python train.py --n_layer=12 --d_model=224 --n_head=7 --n_kv_head=7 --head_dim=32 --d_mlp=896 --vocab_size=512 --activation="gelu" --norm="layernorm" --norm_place="pre" --norm_eps=1e-06 --positions="learned" --qk_norm=true --attn_scale=0.177 --bias="none" --tie_embeddings=true --parallel_block=false --init="uniform" --init_std_qkv=0.045 --init_std_o=0.0 --init_std_up=0.045 --init_std_down=0.0 --optimizer="soap_variant" --lr=0.00479 --beta1=0.95 --beta2=0.95 --weight_decay=0.082 --lr_head=0.00671 --warmup_steps=36 --schedule="wsd" --decay_fraction=0.94 --decay_shape="pow" --final_lr_fraction=0.0 --batch_tokens=32768 --seq_len=1024 --doc_mask=true --train_tokens=161100000 --steps=4917 --dataset="wikipedia_en"
Each number is 50 + 10 x the weight over its row's rms, rounded and kept within 0 to 99. Layers, rows and columns count from 0. The size before them is the row's rms in percent of the matrix's.

# q: layer 3 attention query, 224x224, rms 0.166, rows 223, columns 0-111
# k: layer 3 attention key, 224x224, rms 0.158, rows 223, columns 0-111
# v: layer 3 attention value, 224x224, rms 0.154, rows 192-221, columns 0-111
# o: layer 3 attention output (transposed), 224x224, rms 0.137, rows 192-221, columns 0-111
q223 082:51 58 42 46 40 42 64 50 66 55 22 55 58 74 40 41 60 45 61 58 35 47 54 42 31 63 52 43 42 45 41 27 44 54 67 55 32 47 29 59 44 42 62 63 56 63 63 47 57 34 36 49 55 61 58 42 61 60 47 49 54 46 52 51 53 50 61 41 60 54 61 35 49 52 22 56 55 62 69 55 54 29 48 51 45 53 52 26 45 80 64 39 43 36 51 36 52 54 48 47 38 56 49 37 57 48 53 56 62 51 41 50
k223 075:47 61 52 51 46 41 70 49 39 45 47 51 54 69 38 60 26 43 44 64 56 42 57 24 29 42 51 39 50 60 63 50 56 51 38 34 43 48 52 61 32 41 60 56 37 49 62 56 46 37 55 40 61 45 46 74 48 53 49 58 65 62 46 43 55 44 68 49 35 53 40 32 48 62 60 44 52 55 60 66 38 47 48 47 29 43 48 53 50 61 51 66 45 57 51 60 32 49 68 44 44 53 51 43 49 43 46 59 50 60 66 52
v192 105:52 48 44 50 49 50 54 55 42 43 60 42 59 46 54 49 28 39 58 44 40 50 48 54 31 66 31 36 54 67 47 55 58 40 51 27 59 46 73 49 57 57 52 51 41 44 48 55 45 49 49 55 39 60 48 69 59 49 37 62 47 48 45 52 40 41 58 39 48 29 60 56 54 51 39 45 68 59 65 75 69 54 54 54 43 37 66 53 59 39 28 56 55 41 51 55 70 50 48 55 47 57 38 39 54 60 43 34 40 53 60 62
o192 108:58 54 53 48 64 70 50 37 41 64 47 58 54 43 54 54 66 47 32 66 50 47 39 39 46 47 56 45 50 49 57 48 38 45 50 63 58 71 30 55 53 51 44 45 61 52 45 57 41 49 43 49 45 43 46 43 35 50 59 51 52 56 65 48 53 57 49 40 57 71 44 43 43 57 54 44 27 54 38 32 35 54 50 46 63 64 35 52 51 55 63 40 55 60 48 55 43 64 48 58 43 45 55 54 37 46 78 64 53 50 49 39
v193 114:61 64 53 72 45 57 59 45 43 44 60 54 66 47 28 49 69 45 34 36 58 51 49 45 45 40 44 53 47 63 56 57 38 46 46 30 60 46 51 44 45 60 34 63 40 52 55 57 48 52 45 47 52 66 47 35 35 46 65 47 63 52 55 37 29 39 47 35 29 52 55 54 39 44 42 33 28 48 61 47 44 52 58 74 48 50 60 45 58 47 50 51 56 60 39 62 57 45 55 64 47 53 41 48 61 70 53 57 66 43 51 66
o193 115:39 58 59 61 41 58 46 66 51 49 19 54 16 48 51 32 27 43 55 74 51 53 50 56 38 42 54 52 57 60 37 48 57 54 53 54 52 59 46 55 52 57 55 51 63 52 38 57 59 57 43 49 47 32 53 49 52 69 42 45 41 50 50 53 51 60 49 52 60 51 21 44 32 44 64 55 60 47 37 48 56 51 43 45 50 30 43 59 34 44 36 44 55 63 37 57 53 51 44 27 52 48 47 39 54 46 47 45 35 50 53 35
v194 107:43 48 57 58 59 43 49 62 61 50 44 43 40 44 33 67 52 52 52 37 39 44 50 41 62 61 50 51 43 46 41 60 49 51 63 41 46 58 49 58 50 39 41 52 41 47 27 42 43 58 42 50 66 52 51 64 60 46 37 61 55 59 66 50 53 55 74 48 60 55 41 61 28 35 33 50 40 51 38 64 52 46 57 49 51 58 70 35 53 43 34 31 47 52 47 39 60 43 64 52 62 51 55 63 31 19 76 48 37 56 42 46
o194 112:31 51 34 41 49 62 60 37 53 48 61 59 53 38 62 28 59 67 50 65 57 52 65 63 29 51 49 48 53 57 53 56 48 43 45 53 54 47 37 41 69 59 59 50 61 64 50 50 47 49 51 57 36 60 56 34 41 70 45 45 45 54 25 49 59 32 45 36 37 57 56 62 57 68 61 47 58 63 48 46 51 56 53 51 54 54 41 71 46 66 65 48 63 48 63 51 39 54 49 47 30 48 54 47 78 64 57 41 75 44 48 54
v195 110:48 52 47 42 31 43 59 52 41 41 67 52 50 60 51 43 44 29 51 64 36 41 68 51 43 37 52 62 51 64 48 53 49 45 70 55 58 48 46 39 55 43 55 27 49 69 51 45 43 42 31 54 57 53 36 64 74 56 44 65 51 51 48 57 53 41 41 46 49 47 46 58 54 46 61 60 47 45 46 48 55 57 46 55 51 62 41 37 54 63 50 49 47 68 53 54 56 43 47 52 50 48 39 53 38 54 46 45 39 33 63 49
o195 108:60 48 62 51 59 60 49 46 52 41 45 61 66 45 48 60 53 46 37 54 59 49 22 44 58 62 42 62 50 50 62 49 47 65 38 53 56 60 45 56 36 39 55 47 49 42 40 51 55 54 52 42 49 36 36 44 52 37 62 49 64 61 47 35 42 56 57 54 42 46 59 34 43 46 38 62 56 62 48 41 44 46 59 37 55 40 49 44 42 45 39 46 64 49 42 52 44 61 58 42 51 48 36 48 52 39 42 44 46 50 40 50
v196 101:38 52 50 46 48 55 43 55 55 57 53 61 48 50 47 49 58 46 43 56 51 56 58 56 50 41 53 44 46 43 53 50 41 49 40 62 75 46 54 30 58 51 59 44 33 59 42 37 43 35 45 36 55 58 54 44 53 45 44 55 50 39 56 58 50 47 61 44 30 47 56 29 60 50 45 51 52 51 31 53 39 60 62 41 47 51 53 48 63 42 51 43 63 57 67 47 53 70 59 64 63 50 52 47 42 66 35 36 62 61 61 49
o196 097:78 53 51 57 54 51 67 59 40 44 52 41 52 60 51 35 49 52 54 56 43 56 51 61 53 43 48 43 45 46 51 53 62 42 61 50 50 71 54 59 50 44 52 44 75 49 56 61 56 61 54 58 43 49 32 55 40 51 37 35 57 58 46 44 51 46 58 36 54 60 60 57 54 60 52 47 60 52 42 45 58 44 47 46 49 48 46 45 41 51 47 48 51 54 52 57 46 38 36 46 45 35 43 61 54 48 49 63 65 40 29 62
v197 111:43 52 51 41 50 52 38 47 46 53 57 50 46 43 49 39 29 48 51 62 35 54 53 46 66 56 60 60 44 60 35 53 52 41 34 62 54 56 57 51 62 60 61 72 46 44 50 54 43 55 63 34 41 51 41 47 52 53 43 59 57 36 59 37 49 45 59 59 49 47 49 30 52 52 47 31 64 58 40 59 34 52 44 28 38 53 52 42 47 54 42 61 69 43 38 61 53 60 56 55 47 49 60 49 72 30 44 55 51 77 52 46
o197 114:57 39 59 40 51 53 69 50 43 62 35 49 64 53 51 54 49 52 38 37 57 50 47 46 39 42 55 24 47 43 49 61 50 59 41 35 36 40 58 46 46 42 46 41 43 60 55 53 44 33 38 41 57 65 41 52 40 52 53 28 32 48 47 66 29 44 38 49 53 70 52 71 46 61 62 70 44 43 45 52 56 41 65 51 58 46 41 55 58 48 62 45 44 47 42 40 45 17 37 37 58 47 43 57 32 62 39 40 42 28 51 48
v198 108:51 53 48 50 50 50 54 45 34 39 59 45 62 41 50 58 42 60 40 50 48 56 37 49 43 68 46 54 46 50 67 49 54 55 53 44 39 40 56 46 40 50 48 45 49 45 66 59 44 26 43 64 66 37 50 53 52 45 51 75 40 41 35 66 30 44 48 40 46 59 60 48 36 41 35 43 57 55 54 41 57 64 58 60 40 56 55 51 52 58 66 63 69 71 70 62 47 48 55 40 43 47 73 52 64 55 39 50 56 40 63 34
o198 113:53 56 43 42 52 36 43 51 45 55 51 52 46 66 50 42 33 49 81 58 53 44 47 59 71 48 56 45 62 57 57 54 46 51 51 38 72 50 50 59 50 51 47 32 69 41 34 40 48 67 57 50 27 53 50 54 40 69 52 44 39 67 71 41 89 47 60 41 51 55 47 49 49 51 60 40 44 42 41 37 40 36 32 44 45 45 47 44 60 32 38 46 37 40 42 45 37 55 48 65 55 50 51 43 44 50 53 45 69 61 35 53
v199 112:33 81 55 57 48 66 54 54 52 25 37 47 58 59 58 41 45 37 45 43 41 65 67 54 46 41 45 49 66 53 46 50 57 49 36 58 53 52 49 48 40 36 39 49 62 43 49 50 39 39 53 49 52 72 55 65 48 65 36 43 58 43 57 54 55 48 54 74 56 56 56 55 52 35 60 41 30 56 39 57 36 55 51 49 69 49 44 46 64 44 68 33 58 40 61 33 58 43 58 50 61 39 56 62 36 51 54 43 29 33 58 47
o199 115:58 48 44 45 52 49 43 39 53 42 50 50 44 57 48 52 47 49 62 43 55 47 50 55 51 40 51 47 61 36 37 47 72 56 57 45 51 52 49 50 53 57 63 44 50 48 39 63 68 42 41 45 67 40 31 40 52 58 41 77 43 55 43 43 35 55 36 43 50 38 46 42 66 49 47 59 79 67 49 46 53 48 64 50 53 54 56 56 41 51 39 54 49 57 32 69 18 51 43 34 57 45 43 48 64 51 52 43 72 46 53 61
v200 114:58 59 58 58 47 54 62 49 33 51 27 44 56 67 59 63 37 33 51 48 36 59 41 68 47 44 46 52 50 52 62 46 50 59 58 44 48 77 56 62 27 38 49 52 61 35 48 33 40 65 52 60 55 59 43 35 54 42 54 44 52 58 59 45 51 36 37 64 50 39 62 55 48 73 62 63 63 59 53 56 45 35 56 53 40 52 49 38 66 61 62 57 22 43 63 54 39 55 38 67 48 57 37 53 51 65 59 39 51 70 36 48
o200 115:59 47 53 37 68 53 28 49 59 50 59 49 44 53 36 49 58 51 47 50 62 39 43 42 69 57 42 57 47 35 49 56 44 35 53 57 46 30 33 34 62 58 42 56 48 71 56 61 46 46 46 48 60 50 64 54 43 53 65 54 42 56 37 50 64 68 55 55 51 51 53 57 22 39 49 57 46 38 55 43 59 53 43 46 53 32 43 57 38 50 31 77 50 55 39 39 43 61 64 37 48 50 52 55 49 31 43 65 58 46 55 55
v201 103:57 44 54 48 30 36 60 57 47 43 50 55 55 46 59 41 41 45 59 50 36 43 44 52 46 68 46 45 63 51 53 54 59 61 35 43 47 34 54 39 39 53 55 46 70 67 51 45 58 41 56 51 47 52 57 43 54 53 55 60 55 46 46 62 53 43 48 35 36 48 37 40 45 56 63 61 50 49 51 39 59 51 62 52 58 50 50 42 61 47 55 42 52 57 52 50 42 52 42 59 40 53 26 47 32 54 35 42 43 59 46 52
o201 098:50 47 52 46 55 46 33 38 53 56 57 35 48 64 39 58 61 56 48 60 51 54 53 44 66 40 49 58 36 47 64 53 48 41 60 75 53 54 57 57 53 37 57 54 35 25 39 54 45 30 44 51 34 41 46 67 64 45 44 55 49 55 73 39 51 57 52 50 68 52 64 61 50 45 46 51 44 50 47 48 55 42 52 41 37 57 58 37 51 50 37 48 59 42 49 40 50 64 48 35 65 66 44 58 46 34 55 60 46 58 48 42
v202 106:48 37 41 45 58 76 49 41 77 51 50 41 42 27 67 66 55 53 51 48 53 65 39 55 57 50 60 46 41 62 50 58 50 30 48 54 54 42 54 64 56 53 57 39 47 50 60 56 49 49 67 43 48 54 39 70 55 55 33 73 28 33 46 40 44 49 49 63 42 56 37 47 57 49 27 61 56 42 56 47 46 53 57 50 63 52 55 48 57 39 60 58 48 67 32 59 60 64 53 55 46 70 48 58 60 54 53 38 41 72 52 60
o202 105:61 62 60 59 36 40 67 55 42 42 45 60 59 51 38 48 51 55 30 45 47 53 66 53 51 52 39 58 54 45 53 47 53 53 42 30 48 46 59 57 50 46 44 67 35 51 41 72 53 37 33 50 38 54 66 45 52 27 52 29 48 46 28 75 41 57 43 61 70 58 44 58 52 46 53 50 45 61 41 67 53 65 50 63 48 55 43 52 49 57 38 41 51 41 70 35 40 30 46 51 56 36 44 46 39 66 60 73 41 41 52 39
v203 115:39 58 56 53 55 63 54 41 37 57 39 36 53 38 58 53 66 45 39 55 40 78 71 70 47 42 43 30 56 52 40 44 44 66 46 60 50 16 45 49 44 66 49 67 45 59 60 46 47 64 57 52 60 47 51 61 55 59 58 34 47 58 53 47 50 48 55 42 44 53 50 37 52 61 58 58 68 51 47 63 55 37 58 42 43 56 60 49 41 44 47 54 69 51 52 63 51 68 45 68 52 44 64 57 47 51 65 47 74 71 45 31
o203 114:52 46 62 53 54 38 35 48 67 54 64 73 50 63 55 53 27 55 57 40 53 38 23 47 61 59 53 48 38 43 41 47 47 37 55 54 41 58 67 48 42 40 51 42 64 49 62 64 42 45 53 49 69 56 44 41 41 47 36 58 54 58 58 62 43 46 48 49 68 53 60 57 56 62 51 39 29 46 42 51 53 53 49 51 46 32 40 58 69 37 47 58 35 57 53 34 54 27 42 37 53 42 55 44 56 51 31 52 42 45 35 63
v204 111:38 48 47 55 36 56 47 71 44 56 41 48 49 36 65 59 61 60 73 50 36 33 43 37 41 71 61 42 42 54 65 60 46 58 30 42 47 56 59 42 51 60 64 46 63 54 52 25 50 43 49 45 53 35 52 44 47 65 48 45 48 31 55 50 67 36 44 63 49 51 61 57 58 48 38 67 56 40 54 46 46 49 38 44 44 44 35 54 41 44 66 64 42 39 56 44 59 51 42 35 41 47 54 77 55 34 37 59 49 43 44 47
o204 105:48 35 52 26 65 50 53 50 55 59 57 57 49 50 48 55 48 47 44 42 56 59 57 56 71 34 46 52 67 38 38 42 46 42 76 56 59 39 54 46 57 44 50 41 43 45 44 67 45 63 55 50 53 52 55 53 57 33 42 45 49 64 53 37 32 58 50 58 53 42 58 48 49 42 60 32 42 59 46 60 54 50 62 48 52 68 60 45 62 42 43 58 60 47 55 42 34 52 56 68 63 44 56 34 41 58 58 48 63 72 52 48
v205 100:45 60 58 62 56 60 54 24 42 47 60 45 56 57 44 53 58 29 54 42 46 44 57 73 42 54 67 49 59 51 48 52 39 57 66 39 47 45 56 44 60 63 66 50 50 70 55 30 49 58 56 57 60 46 46 53 50 49 32 47 44 33 48 62 39 50 45 38 49 30 28 35 35 45 65 36 43 42 59 50 56 56 60 54 48 28 50 38 35 50 59 54 39 69 51 41 47 40 55 33 37 55 52 60 42 55 41 51 46 47 36 31
o205 089:51 48 34 42 61 43 18 58 51 46 55 56 67 47 57 51 46 64 57 65 48 60 37 28 60 34 45 58 28 48 52 47 50 69 52 43 63 56 44 48 43 41 39 53 53 32 30 57 48 66 55 37 45 42 63 52 72 46 53 63 60 72 63 55 40 39 48 57 52 55 53 56 59 67 38 58 56 55 44 43 27 43 52 51 49 77 37 52 52 40 39 56 38 44 55 60 37 57 40 47 49 42 53 39 46 39 47 47 68 55 56 54
v206 105:43 43 56 71 48 44 47 25 44 36 24 47 32 68 57 52 49 52 49 65 46 42 45 34 61 57 26 53 65 56 48 59 45 46 57 49 46 36 57 46 49 55 47 54 49 50 53 53 48 54 58 55 34 42 43 48 78 57 54 55 45 56 58 67 37 43 54 50 29 54 46 39 71 33 47 52 42 69 45 29 47 51 19 52 47 44 41 40 47 54 40 34 52 53 57 45 47 47 47 68 57 42 43 58 36 53 54 43 46 56 62 47
o206 108:50 57 41 36 49 42 36 57 52 52 59 42 68 46 39 47 46 62 52 35 52 72 52 65 62 51 61 57 38 46 55 46 53 44 52 43 55 61 48 37 54 39 57 52 53 52 67 56 37 41 56 48 67 37 53 38 30 42 45 43 57 47 47 60 51 57 57 56 65 36 51 35 11 60 51 49 50 41 58 66 47 35 76 40 44 42 47 55 44 52 57 42 53 49 43 56 50 57 42 33 54 59 49 53 53 30 49 48 50 40 36 54
v207 097:51 75 35 70 40 40 50 43 54 48 45 32 50 49 25 38 59 47 40 54 32 67 60 44 57 49 58 66 42 54 45 51 49 30 47 40 44 60 34 51 46 31 43 60 41 65 38 28 53 31 59 49 41 58 69 48 39 44 46 43 49 59 62 48 53 49 50 48 50 34 70 52 44 60 51 41 45 69 36 26 34 48 56 47 47 49 60 53 57 53 49 50 43 38 55 55 57 44 65 50 62 30 42 54 60 52 72 57 47 50 49 47
o207 105:40 37 56 32 44 58 54 58 52 51 43 46 53 49 65 53 56 66 50 61 62 39 42 58 36 57 40 49 64 49 51 63 44 62 51 44 46 46 52 42 65 68 48 44 55 46 53 56 58 62 33 42 39 62 35 35 55 76 68 49 46 30 40 52 56 54 38 56 46 44 43 65 50 46 54 69 41 31 55 36 50 40 62 52 56 35 41 59 41 54 29 43 47 56 58 47 50 60 57 48 50 58 39 46 69 41 32 33 64 52 42 48
v208 106:57 67 40 61 42 43 41 40 45 43 52 51 47 59 54 52 57 34 53 53 50 54 53 45 45 49 45 52 62 47 60 67 21 47 41 49 48 51 41 59 39 54 38 42 35 53 49 57 63 51 71 35 59 41 46 37 49 66 43 43 35 34 57 68 62 42 53 52 55 55 43 46 40 50 62 39 60 56 45 56 39 71 59 49 50 55 52 48 65 64 39 60 66 38 41 69 50 72 43 42 38 46 62 49 52 42 61 39 55 55 42 43
o208 094:43 35 61 51 44 57 49 44 54 52 44 29 52 41 42 49 50 59 57 39 50 67 43 45 50 41 59 48 53 35 34 44 64 60 54 53 53 49 52 45 50 55 64 54 51 62 40 48 46 49 32 66 49 54 51 62 56 52 50 53 63 58 38 58 43 57 44 53 52 44 44 57 49 48 32 48 62 69 62 53 61 28 52 51 36 38 38 47 44 40 56 48 40 55 56 33 50 41 34 50 71 64 37 55 40 68 48 43 39 48 45 50
v209 112:28 49 46 60 49 54 62 23 64 47 66 51 39 52 39 42 37 45 53 44 51 71 60 34 42 70 45 31 42 62 57 65 51 38 36 74 54 72 51 36 37 56 33 34 53 62 50 58 50 49 47 40 36 57 40 47 52 50 58 51 49 37 66 57 48 61 49 37 55 52 50 44 39 33 61 49 55 33 41 64 37 61 53 34 62 59 59 47 59 38 31 34 50 54 59 75 44 71 48 58 45 50 50 42 66 63 53 41 63 83 57 40
o209 106:64 44 59 40 64 48 50 61 58 62 28 51 59 62 52 53 56 48 48 49 58 36 41 66 63 33 59 51 46 42 46 42 60 67 50 32 58 34 52 65 45 51 73 69 51 68 47 58 61 50 42 37 69 56 48 45 32 46 47 36 53 42 46 41 36 45 54 46 56 56 69 69 54 66 50 38 43 70 45 56 57 41 45 40 40 46 40 62 31 67 59 54 39 62 41 25 48 40 34 55 50 54 47 39 40 36 52 66 36 27 47 59
v210 108:57 32 43 56 31 42 41 46 46 61 62 54 41 41 67 54 47 49 59 51 57 35 44 58 41 64 43 50 50 50 37 41 57 46 36 42 45 50 48 55 45 59 61 46 43 65 42 30 33 47 48 49 42 52 35 40 53 45 49 48 26 47 26 61 64 56 50 30 66 67 51 62 58 48 71 50 49 53 43 52 31 41 48 53 54 38 34 61 53 37 56 49 56 36 49 64 55 42 55 38 46 62 29 53 43 47 40 34 36 58 51 47
o210 104:48 54 36 31 64 45 35 38 41 32 43 49 58 60 47 48 54 58 44 58 39 56 42 45 60 32 63 29 51 43 62 48 39 62 55 59 65 38 48 48 58 39 50 53 50 48 50 50 54 54 38 49 59 40 59 57 46 49 35 50 54 45 68 35 15 39 61 48 44 46 49 32 50 36 40 41 58 55 57 45 62 66 49 42 53 58 46 40 47 53 51 58 38 63 49 46 51 42 31 62 47 54 71 52 48 41 66 69 58 38 65 49
v211 113:54 54 45 49 31 49 75 71 54 58 40 60 43 48 45 55 64 42 45 43 48 43 47 57 46 34 56 45 59 31 69 38 57 55 50 45 50 57 55 45 59 44 58 54 58 71 50 42 38 53 54 58 55 65 39 43 48 57 58 56 51 58 69 59 55 60 47 44 44 42 49 32 46 50 58 62 56 51 60 47 43 39 57 62 63 63 46 38 59 78 68 63 46 58 64 32 50 49 74 47 45 36 50 43 54 48 53 45 40 24 51 36
o211 111:55 55 48 62 59 50 51 38 32 24 64 37 47 47 59 40 37 58 68 64 50 61 53 51 48 51 53 63 57 56 46 57 70 61 53 57 48 42 39 48 57 33 39 26 40 34 44 53 63 39 32 59 38 46 41 43 45 36 52 51 38 74 47 44 49 45 52 37 58 38 55 61 37 56 54 55 57 56 39 48 43 54 40 42 50 44 57 56 43 37 35 56 67 55 39 67 43 52 40 39 62 60 44 64 48 44 41 61 64 56 47 60
v212 107:46 51 49 59 55 51 57 73 33 47 61 44 66 43 55 58 41 52 56 42 59 27 57 48 55 41 56 58 37 42 48 48 52 62 52 45 55 53 50 48 55 40 51 49 44 64 44 61 52 32 51 44 30 57 56 41 49 34 37 48 42 52 45 33 43 59 46 38 40 62 68 65 44 67 70 42 45 69 44 37 29 60 48 63 58 50 52 57 59 54 46 51 54 55 58 50 43 58 40 50 48 51 40 41 53 53 52 55 53 59 84 45
o212 106:53 55 47 51 36 56 55 47 58 48 54 54 27 38 56 37 41 47 41 59 51 59 42 54 42 49 54 42 56 55 52 42 52 45 60 45 59 47 53 49 58 60 62 58 45 42 71 33 62 52 32 62 64 43 43 59 45 45 59 35 46 49 76 42 48 42 49 43 36 40 42 30 41 42 49 50 45 42 59 36 56 51 48 46 57 36 49 59 30 45 48 33 63 52 43 44 49 59 54 50 45 41 61 44 52 24 50 44 41 45 35 67
v213 108:52 46 61 51 42 55 41 50 73 43 55 46 50 46 54 43 58 63 49 31 53 40 43 61 59 42 57 27 52 62 50 60 45 44 48 44 39 34 59 44 53 54 46 40 41 37 31 56 74 49 70 47 63 62 53 55 49 51 56 48 42 49 55 65 50 49 46 73 39 53 60 68 38 55 47 51 38 45 62 63 65 70 35 31 36 46 47 49 61 52 57 50 43 55 42 61 61 40 42 59 52 36 43 38 43 37 47 60 69 40 58 57
o213 107:44 48 62 48 54 45 56 62 42 53 45 46 43 50 35 56 43 39 34 57 58 55 76 43 51 47 41 54 61 38 46 56 52 34 65 46 56 59 45 61 40 47 49 58 50 62 65 44 37 56 40 45 51 62 60 65 59 48 63 48 68 49 35 38 58 56 52 46 43 54 40 45 61 46 47 44 52 38 32 60 52 36 48 63 42 50 49 41 54 58 27 50 47 50 57 23 45 56 54 46 65 58 49 56 54 55 58 40 24 49 37 48
v214 097:32 41 50 54 60 32 63 41 37 43 41 45 57 47 44 55 61 51 45 48 51 59 47 66 54 68 38 49 48 52 35 48 33 59 48 38 45 43 55 40 59 53 42 55 36 51 40 59 49 54 41 60 45 45 50 52 60 46 43 51 51 50 33 35 43 57 54 50 50 46 38 49 38 60 51 32 64 42 51 52 51 32 46 41 48 39 40 62 58 52 56 47 51 28 47 87 55 59 28 49 57 46 71 78 41 50 29 64 64 64 55 42
o214 102:52 72 48 50 39 42 39 43 59 53 63 50 43 73 72 54 47 54 35 35 51 60 59 32 44 39 63 48 54 46 40 47 55 42 37 61 56 61 63 64 30 44 51 44 55 38 51 36 57 57 63 49 61 47 60 55 46 66 58 58 44 51 37 61 38 37 53 59 43 60 48 56 55 69 46 51 53 47 48 55 56 57 53 35 49 67 57 46 57 41 44 46 35 71 50 28 54 42 39 54 55 52 42 38 51 44 57 32 30 52 40 56
v215 109:58 47 55 44 42 43 68 40 58 70 43 67 64 50 47 46 45 67 56 51 57 36 33 58 41 48 44 46 47 43 38 61 54 54 39 56 53 55 41 57 30 53 55 40 56 55 55 38 53 55 59 54 37 60 20 35 45 57 61 59 45 57 46 51 61 49 47 51 41 40 58 47 49 36 55 49 61 53 58 61 48 55 53 69 59 46 21 44 61 63 62 48 38 53 58 55 54 51 53 43 59 64 56 40 47 52 64 60 71 52 49 52
o215 104:62 57 48 48 59 59 35 69 39 42 33 33 33 43 41 41 47 49 46 53 46 68 58 47 51 48 53 54 62 43 63 59 44 37 59 35 40 55 47 50 60 33 48 68 57 39 51 51 58 56 52 51 54 42 63 61 57 51 52 44 59 58 44 51 49 59 54 51 65 57 26 44 30 72 46 47 52 52 60 46 55 57 44 45 29 45 67 70 36 40 53 43 61 40 43 54 67 49 49 62 43 42 22 64 52 56 45 56 39 49 56 65
v216 106:32 54 62 53 46 46 60 60 34 43 47 67 31 57 53 54 37 60 61 46 48 44 43 48 49 38 45 55 65 63 66 57 60 36 69 56 39 47 51 39 41 44 49 63 51 49 52 52 49 40 50 43 46 53 48 56 37 39 48 59 54 42 36 65 38 38 37 42 74 55 58 38 44 49 60 29 29 39 43 51 30 61 63 56 65 33 56 64 50 54 53 65 74 60 60 71 40 53 56 57 43 24 31 35 59 42 54 62 62 49 51 50
o216 101:69 42 38 39 58 59 59 56 62 66 49 47 57 37 30 39 42 38 37 55 56 45 55 61 45 46 60 31 42 50 37 50 55 63 50 38 69 48 45 52 49 53 57 29 50 45 59 40 67 49 47 48 46 49 39 53 51 65 43 35 52 53 69 27 61 47 61 37 32 34 56 40 54 36 51 56 58 54 39 33 58 42 43 48 41 49 36 44 52 61 44 36 41 53 29 40 67 31 43 31 51 60 61 58 38 64 47 45 56 46 55 51
v217 108:58 66 57 54 54 62 60 56 64 42 38 52 35 48 51 39 49 57 56 59 46 47 36 48 44 49 65 46 57 50 48 49 53 36 44 49 60 61 40 75 50 64 46 53 55 52 36 63 54 30 35 38 57 49 46 40 36 46 60 59 32 40 44 63 48 64 50 39 34 53 58 54 43 51 48 43 44 55 49 45 59 67 47 45 47 46 49 46 50 46 66 56 50 57 27 50 63 52 42 54 52 47 39 56 40 44 56 57 67 42 52 57
o217 108:47 53 35 59 41 56 49 43 55 50 57 63 54 44 59 52 65 40 39 51 54 49 63 39 45 52 29 70 44 48 50 52 40 58 49 50 62 54 45 31 46 50 39 53 47 42 45 40 59 56 45 61 44 50 52 59 60 63 46 38 62 56 43 54 58 39 62 57 68 44 47 52 57 47 50 53 30 32 50 49 44 54 71 62 49 45 63 61 60 58 37 42 41 60 62 43 46 44 51 49 46 46 47 46 58 47 59 61 33 65 48 37
v218 108:53 42 51 60 55 41 33 52 38 51 40 54 47 55 41 40 55 45 40 68 58 39 47 53 57 69 59 71 43 46 49 52 47 48 48 60 56 45 43 53 54 37 54 49 45 59 46 35 53 39 51 50 57 59 35 44 65 61 50 43 41 49 44 37 51 32 50 43 58 40 37 59 43 62 31 53 49 59 72 43 48 50 63 56 52 34 62 50 50 66 69 61 59 44 53 47 56 45 47 43 33 48 54 53 34 55 60 47 58 55 55 26
o218 101:40 46 50 60 56 70 56 51 44 51 65 52 55 35 58 47 59 55 64 41 45 62 42 49 66 40 38 30 37 42 49 63 56 50 52 52 40 59 47 40 25 48 38 32 58 45 59 48 48 58 39 42 31 37 51 47 55 55 49 37 48 62 35 61 53 47 53 48 40 36 62 52 55 30 59 47 40 42 37 45 57 29 30 39 49 72 34 47 55 41 28 56 41 64 48 60 55 43 55 61 52 62 48 51 63 50 46 49 45 35 48 46
v219 115:53 51 60 62 32 43 57 54 40 58 39 63 58 52 49 52 43 55 56 49 42 43 51 57 57 57 39 41 59 50 50 72 56 47 44 38 48 49 72 44 22 49 62 57 45 41 50 50 49 32 49 47 56 37 45 59 37 44 49 33 43 61 58 48 53 31 43 40 46 53 41 59 61 61 50 54 46 53 46 47 53 45 58 45 40 45 52 51 64 57 48 56 45 34 54 57 29 41 56 60 49 65 67 53 51 59 54 60 57 44 57 50
o219 113:56 55 45 31 53 60 35 47 53 49 51 29 45 54 51 35 56 45 48 35 50 59 65 43 48 34 59 50 47 35 40 37 43 36 64 44 47 56 41 36 70 74 45 53 55 66 46 50 43 53 52 52 62 55 68 49 48 77 42 54 41 44 44 50 39 45 59 45 47 59 47 45 42 45 50 39 69 53 59 43 42 47 56 47 50 55 50 49 39 42 43 61 57 72 48 47 57 62 54 38 36 44 39 45 58 60 47 38 74 59 53 55
v220 110:52 41 53 55 63 57 51 53 53 37 69 47 44 36 40 50 66 57 63 45 57 65 61 37 49 54 72 46 47 64 45 51 62 43 44 46 45 40 62 54 57 42 52 63 59 32 45 53 52 57 56 66 64 51 62 53 54 42 68 51 46 39 47 44 44 43 35 52 50 37 60 59 44 56 63 37 47 56 36 41 52 57 52 53 53 43 34 63 39 49 41 47 46 59 75 55 63 50 61 45 54 54 37 35 52 62 53 43 57 43 60 48
o220 105:47 54 40 69 44 44 67 59 55 59 35 57 55 49 43 73 45 47 35 53 56 41 48 60 54 53 30 54 58 64 56 33 53 48 49 61 54 45 44 55 43 77 51 49 35 68 51 44 49 49 45 55 36 73 43 59 49 56 27 46 53 43 48 60 43 58 43 58 47 56 47 50 55 35 43 49 34 55 60 69 60 47 36 45 49 65 65 40 37 59 42 49 56 59 33 35 45 55 46 54 48 49 68 43 48 33 51 52 43 54 49 64
v221 106:50 34 41 46 40 45 68 59 59 48 54 48 53 51 27 34 56 50 37 38 43 42 52 59 29 57 57 37 49 63 52 41 55 36 47 43 56 54 63 59 39 55 57 58 56 56 48 56 27 45 32 57 52 48 62 36 61 31 59 49 62 61 60 43 62 47 54 43 28 68 62 56 39 38 38 52 34 60 44 61 40 69 49 48 40 40 56 55 49 66 59 41 56 64 59 33 63 41 42 41 51 41 40 54 39 48 56 63 56 43 63 53
o221 106:35 65 39 46 59 63 46 41 45 71 43 35 54 37 61 69 35 45 55 54 55 52 67 48 79 43 46 66 55 48 68 54 55 47 55 45 49 60 50 51 64 47 53 49 36 47 49 47 57 48 63 48 38 62 39 52 37 61 55 48 34 45 38 30 46 61 50 48 50 46 55 55 46 36 63 41 43 42 61 52 51 46 49 43 41 58 56 53 43 49 50 46 65 47 30 59 47 52 49 48 54 58 46 48 60 38 35 37 41 36 51 56